{
  "intermediate_size": 256,
  "norm_place": "peri",
  "rope_theta": 10000.0,
  "tie_word_embeddings": true,
  "extras": ["capped logits"],
  "init_std_qkv": 0.051,
  "init_std_up": 0.051,
  "beta1": 0.9,
  "batch_tokens": 32768
}
Each number is 128 + 24 x the weight over its row's rms, rounded and kept within 0 to 255. Layers, rows and columns count from 0. Numbers have three digits each. The size before them is the row's rms in percent of the matrix's.

# layer 7 attention query, 96x96, rms 0.0665, rows 73-95, columns 0-95
136:107125143151143153070142128096092142121117130154148140153165138105079115109128130147161142132119162134157166100114139130120150076150165152130085127122100148099116131089124142136093151142131164137111129163127132089099119137147111098136136152128127137179125186123111162131129162082155120159
110:142071092180095124128153105141110169176097082130142118124122100123107115145141142145106153164098144119134146103084123097087144142131159094131126121099110110148123163154116106120134089124142125164137145142135175130104135145139089128113127162135133090143135158113164145137089135146112175138
136:123138140155072118136143128129132080102093131154130088103099114117157095176153089146155154110138175123114099109143104146123146137137149136112121088116148112110103152162135130115129138149155159099102160112095182099145094167162123119092144120122090106122104109143126102125096160103132141144
114:154115085114085120167138145105116131138092133145145161123125136145104112107116144124126136176115160123169139150104149107144166114107158125135118093146139148125097157164179100133121088095122109097118121114099109133143092119154114108154118147156113137132114116114172137162127168176097188149
108:123151106175149141142091102106087109145110137124104115081119105125172106136126178109130117071119132142097122091131114150152093121139088156147130155093160095086172145100145113125139127138187145092126116120140153146134117116144159123120140127136160126108123119086143130126151128168141152089
116:139146160101119079129101124090139138144150103154100147132144143171126148105166152110115150192167106115137114163139139096116091085122104137142121092105138112111119138164135120144149169149093163103131174126156116139124117143114154165163126108141155113107137160138126116113125190112106109130
140:145104107115137082113154118104174123124141083112131146133117115166087118122175159143099094147130150131140120093145150112128119132165096130122136129110082139137208146131135135113148183160127147080148139152158166093135133123125143133158124127124094145103127172155086129119133142131149131111
082:114137124150157153088120132167137118168147140107138146143172129109087121123137139139133122147126138081147168181095122135125125122112178128102116146121145183155164095100170148144123133139131126133153130147088116091099150118105128168168119100135088100117158150090154126134077104120123137117
076:149159177140098118067163114121139156152063136115122100114113108132135135109107126105119089141177120117067094153182120116139122102132140097092125135146124095108096090136121133122125110138095095121095146171124102117128109130149112125085132144122149128132114157131129092131154150096122105119
104:097139161133139084093147117138127161174113148148126149120128127158109162108129136109130114110123110108111119175172145131145138081099165114137098152101134115088110079161139152148105117130118132133136149169120104160096137141120115154118092124123145106150085150118137122118197128114156070129
100:133102155136142132115112113080113121085097123154152108111113154164143096156140136186139119159123143152124123091110135137152131139115120116124115092128115119117191138152136100120115188133108148111104109101142162091157121183119103117142163128105135160094133112132154100099136181123165139114
102:126151093105093128125131116140139105094140091104111142126145114070133153115107083113171167139117096113139127158092121138130132132170142123138180120120141137211067135125097143117164140138133111124147111102128130140116147107133126146113164094169115109123133099123106136139100100117082129132
086:131141090133120151114161097164147077120141121084103137121099128147095186122115114161149160147147115106121082170090123161121157099153160107130156132106112120135098106143124134151123111125118122153131149145159145166111158110110095177110132124073131138126084103137129145129118121127076140138
098:121142152117166122084139145094119083136110126149117102106122144163114113084120175110147099096119115119140083116134131138175136125147150179117118138104171129091175174122176160125143134151131146098137124150123114135144115097105158101135111124099118165130095176126126126116179113114146128134
121:101126160130089141150127111083077142130140122171164116122142146103122117111144167125130183136137111131128144153112115128169132107130116142125117113130156105141133192081151104145162114143130150079123130101181131130148146103172113146169155089141129129106115143081112119123167110158141136111
110:120135102132104112127106090136159118117128128138125150118187145157105183115125141138148119143113139109136116109103139091121156127102123123106080142109168132125083108152145136115114150116101184172081136117129105145084136081134133155101145176108152098164133138116155143110143173112108114160
135:139126133136156140107104080112146129145122106157128121146186106106103155154126108159123138160153123125134128139086105097142158134109148126123102087095090115144116135080113130133140115107175105154157130108156105087107164117143083133130165101156146143170128152073086144127155116110140109111
123:106100085158099117123145143100179092120138156142140131135124163113125114104121160133142138127155102170143139107156128082144174117139078076124099160168126130106103123123153127157112106112122148083149096107121134128143167101159135090131167123113111148136090133136115141161082156122121150130
134:194165124083167108106118131122125098125133098144134125139127109146135124124122136111082090114129130091114108135127120157162144150128135207140145116096091156146170145103150131119145133114175095146147146112153080138128105108135139136148085120156101145124147122101119123129186127132116100108
148:101130114091098109126159128127105133076129142135183161123149127120141095118104138095136153117103135134130151090110142154092173103130124141135111174139129101175113121098123126121069123124107142074128128069151114179143146090128137152131139122142172111098138094127113117134166101118134132132
112:124171177078143096150111163131122100136141141141087113123125167150125115098151147092105136097141100110127146179161129129130097100114076134121142125137152135122108094146132114171126119135090136125101171102157090178159142158114160147169131102157132141097138145121149126135148139157127127119
115:105157129125093102152109136151154149116156190116102103124134148176152162134157120137139118142165095144118100123122083112125088156101091134124146133134129099119144143118149133104155124154157150110158150108146104157072143060108164140123162127106145134125141095116150119120158118150148130092
122:111102118107094148103171151147153140096130120122154143187139132116106137127130135185145119162158139143138104171119139110128154146103157112091108148162154163130106135103143156118112141112098128170113101143103113076099135111131106086131132141084071146151125122152115100125118104097146093135